python train.py --n_layer=14 --d_model=512 --n_head=8 --n_kv_head=2 --head_dim=64 --d_mlp=2048 --vocab_size=18049 --activation="swiglu" --norm="rmsnorm" --norm_place="pre" --norm_eps=1e-05 --positions="rope" --rope_base=500000.0 --rope_fraction=1.0 --qk_norm=true --attn_scale=0.125 --bias="none" --tie_embeddings=false --parallel_block=false --init="orth" --init_std_qkv=0.0178 --init_std_o=0.00336 --init_std_up=0.0178 --init_std_down=0.00168 --optimizer="muon" --lr=0.0102 --lr_mult_o=2.0 --beta1=0.95 --lr_head=0.00861 --warmup_steps=0 --schedule="wsd" --decay_fraction=0.768 --decay_shape="linear" --final_lr_fraction=0.0 --batch_tokens=65536 --seq_len=512 --doc_mask=true --train_tokens=745900000 --steps=11382 --dataset="wikipedia_en"
Each number is 128 + 24 x the weight over its row's rms, rounded and kept within 0 to 255. Layers, rows and columns count from 0. Numbers have three digits each. The size before them is the row's rms in percent of the matrix's.

# layer 3 attention key, 128x512, rms 0.157, rows 37-58, columns 256-383
084:131122133125114149139133112106124156142131139168102088119132112127132149127114111132131144125165078102122160144112164157104099145115123155134164145142130121124124091086144150132145114151107114107118140137128087134072091122138130135132118130119144089156158129138172105127102163116130115115109122151105096119170114122091110152254177146126136135145127131086132108152131056135164125155121
084:133121126120155143149090120134087161145118111121103140134105139051085135126158154162114117146121141071132127118117121158155132087162120110126122138095088141109136144112105113150071149119157147137144086118155147134136130142104132133156106116167131131114160142103125152100109094156180112163099146101160143152114107148114085122050113112164085140099133129178174157133091137134142096148144
086:129107130117177130105123180173157109106145139146143140071135125115089137109121122142130136133158105095159185124105119145135142134134125152117119134139138133147155146113149148125176114122082133133106169126150107112121131143128141102134118125131161123145159131121095161137099148093160158127161125118087119146143161087119102127200123173112140093160126146118081129142147109078147136149155
083:109128142123130112154103103121147162124102077135105145114148149123121148129163120088140139131107157123126131112146101132125104131136164069130121112161151137127126164149151124101112139145128159106125093165154133140166130128109154136080088136134129081112142111140133143093142110128052099125163113104132172125093079151140138127029122097157122124104155116148150155113153144109122102122122
097:091154140150137116096165145108158122153101149121145105121142189126131138107145105125107142090150135120136140096092140174108125132064144129102114101109131094095137125152155123144173133143093160110143153116144090117158119139119092119118108117136128146166135137111172149108103099120176108124143114104103105112146124111082141115169148151110176145128104161140102123137148091135117115144125
090:157133116131095122145170132106152137141124140067154126132088136099103113095129174107108142129139106136110156144122152151111129124109151146112106123142139112132113116096147182137144062134085135111088101120130120135072125128156130111115081115158216108172132099148122150108167142108102170096129139114141114167129088126160138142212086098084166182145101170158096102144171127125160133128130
093:106139118149140170122109132176120111118108140117148113078150124119114140132170094099159185144113126132136103110145126097156118124117155115141098164067129142147129134163116137140108112136140094104102183146150153127118123141150090139140144105149101150120129098167096175124145134129144148142143137134146117158144137117151124155106122115107101071083163141156138130120097122097132116114122
104:143129124134100111103092111104118144130107126119118140104138089109112120133125122135139159123110143120123149132180143125147114117144100129124153130144114147146149147143142132140076172138140099110137107133117155133173174151123133132118123135126095124112153104129122135090076141126105120157152115133179143158108151132132106100000148091159073096095152105110131155153132159133129088114138
090:139143157084133166108134143163096096123145169161173113114170094132133144132124126135119141119141099163122160112133163149132152127138089146124157135134115142150131109124142115091116208113137132145104162137112178070136115068189076117115140147116100166114135146120150180128085128107143144132104128142111131175072144132133120116067160125132111120137129099126098140146170125186125110136128
092:161158145063116116153113044101086128084139150128149122119144145111143110164107143117120137103092141123136110184095125129111133138109091130148159136103179111140158136138142174141122140084130151112177157114117137148095111128132087141097138151139173130118164118154100126139149130131166124131127069126131154140086085100117121134124098120133086128142153147121158130148139096126075125133113
101:136143130114101126127147108131147152135103089099173143139158128150156145124140085162122169160139133143105118162176141144139112138164133126164089098121113092114144204206096124161123083132163180118125158122164147128130170063149160126099138122139144098115119189123124099117062141139126142137116103106136124157131121149104109087094153093129124127128158115116154144125158119095125125173154
122:089154097146148104141117087084151139105101141147109157118103156131142087150133149123129114158139095134142078137116140104096123142115156110095178161158142112149130123124140157096115134118126073151130113110111128152134109120121139142124134103121130120150131092131123113103177108121106164117093148137086141155139131104135156117229132169167142144134133123126148134122101152081153129106117
104:133153126124164089161168128138157121132135107155114111155109104142082117136110149115129109162124106137142147117155131140129164159141094115104135101131092139142096155078136139127123159157106122170114125095103163096106127138120130080152130114119127120179139102128121113137110134107091079150124128116115115114133115141116164100023135115169119144126112107140134127107134187146118123158113
102:117124152094095151127176136166100077119091169144108124154142157098094137130120135083110103151127089103128107113117168099094102124094149132104131155138102153149100161106128109105143109123168134115130142139118122126108115178120128073107129100106130090137138111123144126112125117131118140121088130115082126098089125172114153157146152107125100124140072108104143135103139114089145115116139
114:110127137170154144110109147160089126131138122120141120152122141164160129119139108127143112095191116141090124124079137131131157120080150122116138134141152149125154141136137145141134080132127147095139137157176118148069112144128107126102099107146138106133125144156141160091116159101181163108152108130122151129142150108110101106174142120130121145102140179111148146206128070126143116088137
136:113136137147095117097127155168109167135158132096141155146148155118143139126178152074107190136131127080146101125103131145138128121095149147083064143112146120114148130153126146110107063113171124090155139130123114129146124147089101189149120123140132123148093111104110128121159163137156144177128166150100104089089167101116121121201087141099144121105140108116140143123137096117142113129099
103:125106130137103140135157116158116121108138117090116126146158125134149154165150152076104112150131123152140118109177074124107107122109127098164096129095076136095142147133110141091109150169156137121106156130182168138177091139150131085126129105105161157132099103132139122141122117138103117156103132146148155143111094132154097125147104134114128090089079109144142136144133192132182155165180
102:165097084158125153112097077112107142137178152130100174127150108146122124137105127150145163121162155133139151138122153131130159125102129149140147132125135160142124105103137130151132119135143113115150140154160139131138151102136122145121152135146144131109153129124166128135096113140140101175142126137075129167137146139106112089147113089051129138119128105126207106139149089147140147111116
100:113093138091132132149095113157144135135106147144102122126088157140147108134130123137125147138138070101139104137124089105140118127105168132099148104112082117134112150146090119095149078148093127090112123086144138133165122160155095158128149084113147155160146136098134154132155112106121119115149135127113115119113086087099095179131166121118134118103104103113117092113088175125144120124172
118:141126141117154126136126075139149116159105118160129146147161118111134104122113109110142128127130124122107115096135161109157095137161116107130118080166114129146152152124077166121147171130113110112144127104101105101143102105072108114146142175133120094113116112122146113109118114117056073116147132145148133140109110159095105131031128111156138140148128091143154099137147183138170106134124
103:131129126106117101091168125152112134128155136122158111076163116118158148139088143165112098132124169178108126182120091139178148159156152150149157125178157113112135118074104116147147155129121160162105131161066140140139134155101142124142112111133117190101134132153140135118100131106171101083111118166113117125085150131149153117109106095135094170108116129116105133119124128144126147122145
101:117137166138097152100169127150135154158174120109152135118141096145143125168161118105129097085125128128134138128100123109132124112118118148170116119110146132142162103099121152157136094129126164121102127102134122078138139110120117118124131161114098164149129160141115123157102156117169135132129147114084111134095099087097095118129084147158094098138151142101075121138141052146107122093094
# layer 3 attention query, 512x512, rms 0.168, rows 38-59,102-123,166-187,230-250, columns 256-383
066:113118110149118138130145129110151123139106130107099106129147102135123110124106112143118134114080132146208148112180102131146072131116117113188150120113112140099116106146150134127154171095088136151169157102149167134141133119143142140144126129080162170120124131117172117096137134117126107164098091110092128147109163140112158145123133088131081133125125092172132131047153156119120126152129
088:117140090167109156144117131115115101092097146101149126132111152147110130113153126163127110132055112145116129122117126147121124117116128147171141136130143105143082128132120121110110128122118125099140147141095141126160096097114112089135138125095118154181114156143147093162107125120130157179162136133131141118162134131143160114140152138168176111088121069150098139121129115141157103120107
073:085135100111122110097108172155116089142095135137141100126094151130166135124123117147123160081137156130114162129118146109145132136132109108129114107118137119166107112128151129179119159100117139126156134143160123116115128124135130113133099149105094077133167145139154147131095137115158129113147109095170103154143135179150116127088126097101134078108156149122135113093133110145084127092154
079:134166196168078127122156124186149172132098121106142128150118102212182134121141100169114134111133136169125156134112100160133086157101144115148115125106128092129104167126146087134147096118137171142123163116117123110174091145098139116128147117113033128144157146130157127138149116125108127144112145136108079093119131130132115093104132081126119098137145119126151120176106131088114164095117
083:118103153124107127145126151166096164076129132125121084139122107108082134075130099150139099119137078133094138165133131131128167141129098170149102105091150152126103132103147128147171086151128107105096125143140105113116186162121119111124120131089138171098116162119138165140150154138145137188139131103123130117130152116162086112130168165177110168126136143108146135109120186150103161122132
085:169178099135119124165099125132212110137181123114137106119104142108105135120112132132143142124163102126154151104136094138159127103161102103162078150084134150122133151147138139097123116148100134139120118121114137155123170151162159090088145124135132144136122154132135108103125138130124132125147112104117121112121178123158089112145085114122151103128130129134141132132126130093148109104116
092:153142139141139156127113137057131132142076138135119065118132108155092120105096124129137154117107124106123143120132128156177110171132123114108175170119125148158149136139141129129130165100090132151165151168089169124148129100127091125149097123131087123180141091127157115129128114152137071184154130173137092145122136175168138092036121087149150125155129074166139129115116112107157129121110
090:130113096147094170149110140103159087110143145126153169127154158109130143141156172144135134157134117162131113175148107112117099133097180152154104108091144104059103145138132123152135129135132111157120117127156124145105124137120140131098138124158139144115102128081133143099129144140139147122123177130111134123174135173131107085107128158148174095146173143141114100094128182150067165134171
106:154153179118117148140145126123155158167150136136142148131123144183135147136114106205144109108087105097120083110168120168128120126121103141190115148169086146146110132140143118166158138136160143124131112154071166153103098140124137113142120166132124129174079138135146153189114149107139110086144145168134131106145143163105128114168110114184124145165125118157180125125132069102201134126145
104:106139161128123143131086125133150113139127129144147129106141092103106147114073117138132145113113111122162105129141179144146119117134132112131164147081133111119140128143139137087160137069134142161121133128159149141121158123127115167118128138110096103113114110167129110134125106141096080145147133163113108110135117140181145117063109128113166117136132104116086122103128120144121118126159
168:133095108118138095111146142149117124137104136127151157145149149133172105133124111161111126127106137127124104150123107107139100091122133132143102110178147128118096195145111100159138093158137149135085116137140115143133109164094128144080123125146139124112110122110100134127147139111119197105143093102100120162101117106125123088135134136135136149122149184112116139128167192084139133137117
092:098137133151157158147134134137158117111115122163111162144136136154120140120138156109163155137163135113106148091108096114130120090104147125131135109113111153103145111168155131125088113163069135126071076160123093165128114142164142126121143145141145162133179121137175121123089104099123097150165127109165105179139129148084125138149154119104122120138121146153146156099154094165114110130125
088:152138134117092133121057136115110141073130113127110180069098126151139099148155126139107141151126120138125100156120118125135101085120122119131147139148086079142123154092145079100134102127183076148165139081168130162108170154154142189132094103160146142122103112138126137121131165146105131137119142073143093149141151120112127124188165123160129128108146139106152114121115168144139121166138
110:117105137152139130148183119084205135155115159131095094163095149097179143131114158144125168100095115114116134106113124131135137121072108155075134079165127134121125131125141104152174123154132167123145108104092172111118145094085152130144164130143143112138080105132086140132141099094123125080096143145091090176143116112100108152102106154143126135128122139127124152174112143130083108103129
145:146132136098105128062152147210124166124102093158135134162132133132113143134160099088141109113108112144119122143141144136121119147094151140131115139155163135119120122160140138183197038129160099106123124169093112121135096147174153117116154131155141109143105141146123159142134112097129148096127105122132120148139116110096102101148126123086186097158163153124161147185161138099151175112112
101:133126126109128096105150110172155146158121161127121124110082102105137153109134133136141124103131134125142096132139127135132170125100130149162114106127122105125112120110126171131124143109110124142116081109172065090133168086124163105118125124121113144133128112120141143119098149125129122108128096104157152098119063131138186097151117153141099117136130134098152143138119123160126143116142
089:143193128115120136158098134114101123128095117125111164100115187114143130163123103142161159122157137144099126128134146148142173148117120114121078135116126090096150161169118118145112081126125127136122129127086141129161133125131163136124144149162131131095080089127125125089105134097137148154136122118127128110111124132134141092112104123160110154129142125124134133124137141111158126156123
106:137156171157149117132098145142119124173099130127134142142146132141176145099152113181134089126137125149096139120115146135153108095100112099141130165127130139112145123194153101127127135146161140139148175142082136127178148121146152132118064154114137074100137124157156127146088081139163165155102129160154137123129101094150144118128142099149163122122181167105144138114161052122129140125125
120:153138123141092088131107086072141123134128122104153121114106109127164122106100149102116121105128156129123092137116120102117115132126129121140122131155113156080120104125138131126115169136122070147080102153078142120126111145138171109146114155157136130115131117152108137131140145127096077141141117099109135153139116133140151124100158124141113099121145177148091163126146151154131105165112
102:127137139127135121159120156082076134077138156145144131169132158090115109111152111134160110113171140141142212095176133119105159101157152133132146144152088085117120142167112166059059178125085088107154105104146142104149136164153077166139129152124137161102170123113089158137110081139097168133118158140117162131137124142156134126102167151093177102146127106135124105128151183151107108135152
097:147123153133124087101113124138125123172121138136157167127116106146133134158144136187131135055177138122133138095115150103126127158105136120132112129100111108128117121140085139141129106162147138107116111116097126111124138116104140114121090134103179116115083110107114117089113125152097155156156101145107116145096106141128089149016141088135149108147102108138150120132115136130112151111118
097:116130116121152124124144127083127144144093148134100110116115135140158149140109134079111123111146137112118112135115143145099119124088143126144096135097111148132129147119123154118146083121107121099136153067112116124129093103149115139124151132124093117140121127139135164153113136140163121135120129078167103114144121128098112112206103156161103117118166126115138101154107111087143121085119
082:117134129119082143123136135115162093123130138157132151159146114167130097156120133111133115128142128176133159108113133093134119108151082113146101116135110124128123104120136130101099164150122100112125154087065138157091107142155155088108135114102137130132095120127101129123121144159125115169138105130111147112105171160116137111048145119094182115126110149138154136142130142132122125108143
103:092161125105137105140145108114081150105112139114133087107140179142110117126139125122135109137138161125117109154105127140145153122119128148124107115075147136134157094127114148162110157141139126125105109134153090156135133116089150157164117142137145160152157087117126120129102121155133116095105129114123083110088167175161132147200132089095146142157148136156153117116090069111129140112088
090:144117125157184138107101143181083086116112129109131088130116135151130114126121135152125129119139122114127154136084146170132118110118105118159139136091106100179136136134099126145083196081122125158149159113116119134111135123169146110103169142156107154087142174176113155132084110112154146126098100093118092122153171157127115112114113171162087098108151126111112149138114141113116085108162
094:196145124145090138110123112104098175094159108109089124130108112123101129124122101118097156164146134160175149135156126115074138126107099126111139123141110111128092162094141124122113029095139088133082160125134089141144100110174153135161136163132137110117156105119103145165143142115115120110103135138028108099145140114168151149193104165122145176111113112139128100119075099121095110103124
088:092122179093152154120121128131077131140113101139114107116117163138090138129123131118131179107153085117139167132133126145117146139163133129134129130134128092131128115138142112136133126116134131131133117124148120126129154111126134106171173119135095151136076148116118071179152082148122167092103152156166154130094157099100102126151114146172103143095158110105133135160098119112145134133131
087:149122088093128119121113123126120097132157117133138092118159094181137114133164118142149117123145148125138134128120140117103161134158125135153119127153132085116129105160099146118148139116143139130116133175093130121150130067150121129086095136154134170134162120128140107136129117099126116106096117109138137143116164117133160126167127139102078104125141131091137117097138081129156105136116
077:142106098100104183119151120102102086129110130093093115107120116126106103144099116094132141115102141084093150106140115138136103156164111125135139130100104129145157142160140131113154178117138067145112116136126196130140135128173084137145137118106091140125121152104102120133116100151104117146138141112101139132138133173144122119074125109125144133139163108109114141107121138152098093151147
085:083105155087136116140139142125120119127084121152124120085162150109139126107159120116131163095098119120112076123127152136123152149133154131113142125146161104115141073154113156115139115158147138096134130079162145133102120120149133050145100160112128076105122135151140101143107128126156110132174127160109110110109139108149124135091154130140143072127133130108126101137122065101132115102129
127:150137123132110132118125172142132103147103130109129148106160121136153123139163143172133108160144130140115117138152126124139113147112191097123112137135131157137104128121124115113130055127149089093129131122143165132144149134177127134141138079072113090158127085099145115097127124141160176108137157178107156114108129107130118126185131130106132145135144133115131134119117120106092125094123
106:114140147156160130103146136117122085132092110154096113113131098148120107080089090114108136101078097125125170111129164141160117138130129162115128131163130141175147115141123183147165134097153129154138130119107109104139110157137114071152132136118132144091103129167141173135099146149149126134125135087105147120126151140136115114058134144127165146130149116156109130177174089116160144111139
161:135143162117111110129161132127148102140064098152144139128149118117128097115141139133132131131083129142129129118119124150169139099142139132142129155132084133120193118106108161156146231123128170111110129137143108074132115145117124107163148129144122131115171143164144131090122147122120034132124142130144142164143136146133122166075170108130101132124138121180102131121118085132109157144108
095:087161167126083146139100084079122159146158179154127127144124161058133128148110109161117088158110163154128098167133116136129099144109139119127104118109132097111104125105133133122127148115108079132163102142115104130083148135113146138145113090137098142120157105144133131082150111122115113169114145102154127151061132142145130158092164122139148175136123108124143138173154179136143107174138
097:143120108123168180127135160117158141103133073102124120073149119137146126129123146099120136113118110161118149124142137125105107088150136122136163145081116112151170112106099102142089138156118059120112134104114121125121113108123137139143117115164100156136121117140168102113112126165169129151125104119084123105115152120125157146144093141143109120123144112171120123089120182123122150123117
115:137113132118151123151079175141158142100125134100107136078110138156136138152095132112127117141126110170137095148112084149089129133124152132151147137125118124127120119140177107124119126132164152131128163159121159105107129132120168100169122135107141177103096107140138110168138133126105126127144154102150139134121124118149192159122121127129159135131133146130132155131148120118143155179107
137:112127099118120121123120108129132158131185132165179141159141123119132167128138081148149122137116167124139130141145128146140124158115097119146122128086125158119125152141124157164156054137169114105116119161137104166123096135145134154120133119152119133128114125090114160112138095095161178100136135104080142136133163100114087144195115139113164130113095118138140125136093156110152145086142
106:118168108109147159140145153125128158108131141118136087134089125119081098141157144156089145142131121098158128138097090145164138135136137130144116152128133104116141112105112103131099132171135143153106127115084162134151189112094122146072185097133127130142145138139115130131151094138149130134139177114160108100083147141127137130173134122114131122143130132162138131121109130085129118104124
088:167111091133122164153111119156146121128108137099120092132126119113113110177045080127131163116145096142107160167138103136124146127148121129109093061138108137107105135175171138148133103142081087118149106111130141146123065101125116123137165127147137147102136167154148091158175142129157125146155152140126137125128146135072104111167092169179118137135102117131111088134128107117108140117147
112:147147135140095131102088149138129104166124112127121144118107102098123103150102108163085133135156118146109104145131109118111118117128096128130156129178135168142090117110151077134128176130163123135094151125122136162128073100044176155139145138103131163131128090118087118135160107106089133095128098135134139145129144131171162124096133165123145119152155111129154137134164158110134144137121
109:139156086124114135154153114111136135084109132140083118132133130105094143144115115098140111112150097157120147157142104126109161151130126160157132156157138126153117185110138107145081114121130117127165121120121134120187134153126174169129127114105142155134139117116109146147113092121095126142156108122116156099194125124121117131095141155177168137128131145113117106086123157160161170161166
111:125123173124124114152156138104149089094109154143135137145112127067182114133117146142131164130158099123123147107118136141175120157137112120195159117139073134156102114134134130127126186103096120147120093101097123102099088118140100130129131147125144138108126137120116153123129078130095131197110142151128125142176122102153117125082145140197091112173098081095129139110174143118114092138155
098:162091151164100083097142105051091122148135129079124119134150148129122117119120110104153134108110130155163121071146122109113141113126115136113070137154155104133120118112125153173154132149159137166155127129089146097114149096150138153127133137152155143107114147129119125120114161120100102131107169189141108191098110151114140102065119118117126107126134173136135122170101094121128134093136
091:128105109115102096190105177110122151128138128153123123143157124164096139107118127148138143137156118140130150127090109116112123187113140138156118137133125109121100149142131141165155101123156140122125130150130132114129130163221105130147126143152152110103121132117144164148184086158157125116097180111105101164120155136127127143164118088164147170093116122146131121138097130107120137140151
075:138119124149109117103144139122136138114076139118139124094146150141128130136117181140092140110097131157120133122140165141128110122111136122155119156117103102124129157131107144100126142109179105150113111121139122126120119139150120140112110120150135129154115138126151057086141106147137146125107107128094120169140110120135153156062114142184107091110140138117130153140119169133106139143105
101:143148106165138087127085127140130151151092131083147090127130114166176135132129121160126132130149099135140089129127122146157123141088158130171125097152139120163125135135113161118118069123154127107099126130155125164092142138100121179138111124149122135126143146099093127105138183122121158136147131153085155121093117088148128091202120126120116173145102122144122114170140119102151152121126
078:136132140140130135153101138110157121134122107091135103081112101128154115116133111106109125099164071121141168141120152108119169131144171097156126129102089140146137114152143138172083186133167168126143171119143094116180117129104103113136139100111133105136089122143172146121149156099095097123121140129141156117149115119129103146096092118113161125127140132073154115125154136126135149102125
084:100113145100121135145119168131142153115125113105083151149132135161123116102139143128142140178104118122150125120114143142112145093107155149089111103086152113134135147144116130142103058116107147175116119132147116125119110143123158140106136111152138158119089110144145172180136131133102145121104118127143112137118122127107082150167093144082098106150081108103079080108126143126118097165104
091:086138145116148155154152112105129120102108133111109125120144102101160157117120134110110139095142137125120143126101130123113150139118111132145172141104095147103114109106141085161096207090125180158124093130137144122085100153084118091166137131110115150082172137139131115136098132118099096147121135104141171139164124103148142130088146168093123160100123135129120125101131120148086120122141
092:111142118089088159140117133161113152103107138135151115173125160135104158134138130108144157169161125121125129144125143107098132110121140128151135122120104094123119148128148125133063168134090127096139133126129131147127135168137127145123144139085111134111167109161095133101155130120175096156172106086130102132149126140129127145202148140135098128086128119173136153141092153131119112121122
095:119124120124116159121109163085127138130157124142136129110162111115095130111103135107150144145106141151104136102117179111127173125140066115141134156091124136134148123168100104137135162123136099110155141161127142096160130128151098105134114118105100113134145089123154121102112125145160136163153124145131146121121146163161104105011156096092131130157140117114167122132149085143098124130163
087:168134104108158142098152134119124106177094112123135116097084101112157172154163129126131123159124149088162098127172128138112108093165132127111143140116163164165154144183110146148153122110122114140103131131165164132108083133155159144136123138133101125159168113110112099053113147109096063139192120166161128187133132142139102104127138148122123047131156126167142119097126140174119144115154
108:138117095135125120148142069111151165077139147159075140162172117110134110131164117126143110153103122150144150164126096148117126143153152153094136132117146141098118090149153126084195049110190119167114133130141117140130148128128114135131140101148143148120134134104074120125146143119091122121118145161130161110146172108089147125153118166146134126154118143170097114133103112113080136135112
097:142150141130119125139146096117141158144134105118116128138147140129121145151137160106139113126136157113144095100159134135135117130148110116108132141115099106099122105103135122091161129125154117105119111092154165140131124066170105146171154132119115166120111122158098096192146124156099127156111128113184094084112162135148132108115114133120151158169140134125115156105113133143141121120119
139:130136132124151116142149102140154075158117139132105131108124133118106134139082120108121098161141160140133102172113076137131138105116153113148129121166094113111131161132124086110124181154156087147140141139071149110107133137104126118141140182101123112142144145127140170129106112138119105136076125133143132169142126149138174103184147161134114094160137107139139134097155163129102108160138
099:122123151140151118152175086168118113168122113138168163106143154145129114161139141117141095137156122113156132114140123108122121146143093116095144098190168164132131142101136126137142163106089140137095158120098115081112131146167143127146137148166162115169118144113134151100149154102131102100124096142107126171108152141116133138144153108148203111089141120138120145151184103130126144120102
094:131122141079149146167125165151086098145126119148153139180142161164128130114138160103124148107120087112131146149156113135146084115120145146100105154113091108118082154129155175081140100135107113137130159110122148142135113141092167113100112105109168147139145121133138162112199121155123123137136120106147171119159171114145139126151093160076097129107125145164135122130079083114169130120103
112:099122111129150127122131099131153135142060109131093075186140141113146151098141147078110139148130070106108095127114064128114107081139122136136128097163122135159100208105120123131098106143130149173115127124143115155127106178090122106130084124130124108163126118173126118133107159128069082180130148100137145159163125100109116105133141130126116167075142137169115124134112151094141150173111
139:117158090117096159119157134142085187089109138120176139113085128128155140154147070128115139125112084099127072164149175102136151143144174122108111121108150135152136148138143129098117036098173091129109180090140159138137168159124113151125147080151142129090119132112115106122176154132158168101141149157100168125122150103125139137216150153130174141104140109115147151129137150108169166085116
097:134156142166101149097138128077129130154136152118157107109131128135156148130110163132123105123138071116121096137167085145109152084142109145109155132124110165140136112110150129095131114137137097120125089111130133089113119141112108156123109077164134105115155161129133123157123094142112156086124143169160185074111144110138146099171133112140135128147137146103092165126155109133121123153154
094:147108137150113133149100112150135127108093093164130161117109161156109131158102122142138112119124125165122124101163119125153117101129086149061134136134120096130149106129138101133135170106121121103109118101159128111139097103155113146112126139155094092133142166112139133140106147136127124174091157122168085153105120127093128107087151096121133111143162132151167093118121084140143114135128
125:124179115117098112119124134150191089106131178128133121086156097109135124126118097147129065147128123137129165134131168114153123167135111109118118118150152144175146084135126143144142162098113147118159167134167172154122096118154118123161149132145120079108144107123124132138088126123138148118124139174098129086156125171127126113068085117149182111118135132120120134116095063140148109132149
105:135139088113110146140116055139144113151190153165127148144079136105142126141122142122137113147110153129152115142103138138154141086121111120077128139130126083096116152123084128149126134094135056137163157104128137126145126114141134121169161174142103148112137134095147099121165104155116080115102107137120155130095150134108154157135119104126128134129151098112136099144148172191139135164107
118:128148102150183136172149077124129115111121091136134112115129129166120130146128116112142097139132166098125128091106122134185157117130110140134151157166111097109147117091081114113111224153135131151123150138124123097119072130097126107154116127116137142109149133132142125079077122158083049126138128109134134146146133123137159149034125116146195131125141123179153110089145150124098083197155
092:154131124162118142113107171045157128138115163132121131068119096139133121125120082105129104161108110136128097156136142111145113153163129107170132113157131136124103105111132129101130071107132110157119098107093124112102146138141126091142117122146155145101133151093107134127170111121108101160139131127122144143154165108119136139101132129148160137112130124141145141093139123125129123158130
087:133128059157161188147121131129153126091126147118132082171104131157089137138115110175086142123109121137150123131130111115110133110153130109147156162126128135123123137108128115088095124155115128172126104116121141131104125141173173131093143141103166165142123137118129135167131126092156117134113162130114124127129113118138114096171083139129152133080122111152100124094080132097169109111130
075:113126124148111140126112119140124115099132115130185142128151121116119131093128117121115124096095141135121139150169116148130119177108073159125161107137104094125153103154114154157114110099144141164143136139156134112137130146146124130115124126134122134126146159117101129092091131101143129126157103140160164157141099164119127163098145079118125142126137110126140126115106094144117170105186
086:149120145134139118080141113120131092119117135098126179128122141129132102117090108144142143134115185153138137108154124155156114123128072098148121092150122141150152128127127130146104150102105126136124182132135156126146122112121187175130120181125095117099145134179121089151120119099109088148164141128169098138128140150125151171198151119199123088102126148159117101156078147149151115151116
079:176122100151153146100130132139115115092097133115125148138103155153121098101105086140118110107119119123112106092145135113091107126102114114089101108124121076151117117115126163144082107141116125162130147144125156126124165109153137135162155128174123161164132131136107121182115121175132112155116142125155097115178128155130129139109134156133144094121169112149170122189093125146125145162150
083:093115131127157133112084142158163111123142140137099141130118111126111099120134113155120180117112112126100094099113138156116118146124138122131106144103126112156137191091096104140110097108134119145165129147104137107112160113139105090106137149144116097125141108099144103146114131126110163184119132129079118135124164132108072129156116167137065088141128123138140102095093121108104122050104
087:175108115093139096107130128103129156099107122141094112107167146135127139139140150183132104144123120140145111147121125124102155143168111117146121152106133157120091117147129111134160095151154123113150117166123116108102125159110164119163129101115160129102113114154154079146143145098105141155146080155118127076139146127138139173184159134067118156145130097128163125120142125152163116111134
092:158107139120115127139118126142151190147127111131126098140095118167111131121109156103097118134119098131132109130161111145077131098130161097158138125138175103089129140131113132100093097139111117106107093150143137161112085119131127149105122107130124109131146111107121144153155103138139115102134135137139127164093085167107125091126101147184165156090148138117151153127162113134119111121148
081:116117075148112147136138135108126047089133174149142138077163098144075100109147105127132108145104128118139155144124139110120136147176102117107128146105109164118120105184121102116157172131106108145145140118093133153148108138154137107110136105144086127162138119146155143147125126150147083160126135141128155135150145132135114118086126133152148106072132118118123124142164100139141139125157
091:175103094163134131105105104124124096120111097143129117124086097141145118133127139152135112098170119133153062139164100111136116170152111146138083120144127130135152143114074127133124140107159115138132104117091144112133105134137106146176119118181134118124112125120163137131141142124098088164137125134149123114153140160124104100093129147125077093140142109175141101143130165143093133117169
109:125104127112099088107106133152165111132136164157133135137123107142117090117129102110108133101130092170154115118156149134125131130098185145093137094078161106148137105121140146111166115124152149128087126126128151113131130133131103139135112125112140132163107144109162145103118148133150102156141165084097136117127132115093166118119128149140126123129146153153180091164084105081140206102086
099:147128130123115117120129136159079138120131145117133143087109071124132131136083107109143101140095106092132133100135149115172157117146113100156127121102112145141139139128123126126158159153124129121133120104133123158106165123144117098112096121129138127093069160141119152134168095160096144127145119147128127099139120129130132137039111102094194135129119140099147116148144144136141148059154
149:141134133186127125107111100105130158123100133145089099093137106101106133103117148158145120116125155103152165106127104124138137104158134147157123106120099112122147108072114099148090202120102113164155124142130130106080119131120119096149111155122074102095132127137136148145130142130118086114144138119140076183164138160157163149143158136115139130121115137149116107148109120115081163102142
096:109133121126120139138082102070116097134126106149120118097173152104140141091086131071155139148132104122089145092092127140164130106153156146094178189130123134126143116104130120137102180112099124162166092094138144115099136136148113169103110138107107145144125130126157116111140142116127114112144113121140126157132094119112123083131143130139149096134118126126104108128117094139082099098118
098:136121138137138128108091102077133109125102127138097169109143134132155104131085110139145124100131149124133150136101112125162122108144153146086137142100086093123108124076158148126120158126184130136110156102130118108093120141095093151122151131123159113118143149138107106124142121144059100106141114112127128131143096124157176131116106157137150163089100136175133104132130160096118095120119
124:139120131120118116119121098142150161133158117167147122096145097143119127103150145132124136146088134152132123108133108149136160099143125139099076106097129171142132144115136161173179067116141131136128096116137136121156100072144082127112148140126114140142104133116152066160104126141143118109129127138116131121179148143119058108114138122148073183110143152090167147135143079092123168142123
116:104115138112136135122130124162150138124119108125096113120121132124123138113090129142132094115093052112112095099127136122090097130113119114168127111106148138124133156101131161151109095126143145076155104102104137143084094150150152133159111112154145129120118118132118173150148148109107122095131114099148136176132097124125189079119114129133138143055128163137118099134160109068179133118101
096:141123155136146118135172108135137117137185155085108131107125139125107122115059128124138080138104118115134122152094126100127154146110151123109108112113113150148123087098108109138084088121130158145167114111144125115104137143119113128154094108185129090130155133120129109108105119108121152128107117115117161160147118181089174069168120138130142137174123131113143100138144147157089079132143
097:133143100129134142156101131157115152067149138152134126135079136135147136143148075149104142146112109123169131132085140109102127156123125131114110144104147114090132147145082143138129105123120093130159132129154134177124121167111126108108117145158153155083123162078103162120131152120129168108115128123143162141123137135133118124115136148117100116132101119122123152139130150182131126130130
106:171174151144116150150124172142106087156116150127119122116136111152142119114096129159142139150100149164119132121149076123171126070118127115140097159187128095110135140115153096108112129134091138158133092144134145108125130126113159109119102147104139125091103137145121178155137090135098131123135125116121111113112111131126123078063116140150140137083136134165109149134130118133117107187147
099:143141129142135167133124145116102146129175120142163166096122135147153162127175135091149135148117134147110168095152153112162130077147114148139124123142102129100147101151098119106134127141129125139141109142174119116134138086133138091088172089150138104123123120116164131076092123149141118193145161145086134137129152134117125138168149111155130089156211129136117122113146100140141111149131
100:128160151108080181093167183145103139169116108120156160122104111142137121131163123165155095150145111133126115134125160100140135119095107131163083152096170113134157116107129137113099146102170149119119149124132129087139105117138135110115110124149079200126129113167112139141123147123152125079117129116157097129123113127111124113061146167119146092131151134139137113129106127143085140142142
087:171136164127162173116124133132088132141099102123163144106136136140153117122166104134105118130128116134145102114129161119137105130142156147174102170130161146125135133140111130114136158132150174129143151167090093113098107099164130131120151108144113135103109099109124134122119110128121142127118132134133123159172127154106079151093110102134134123138111114113142108156113141124129152125151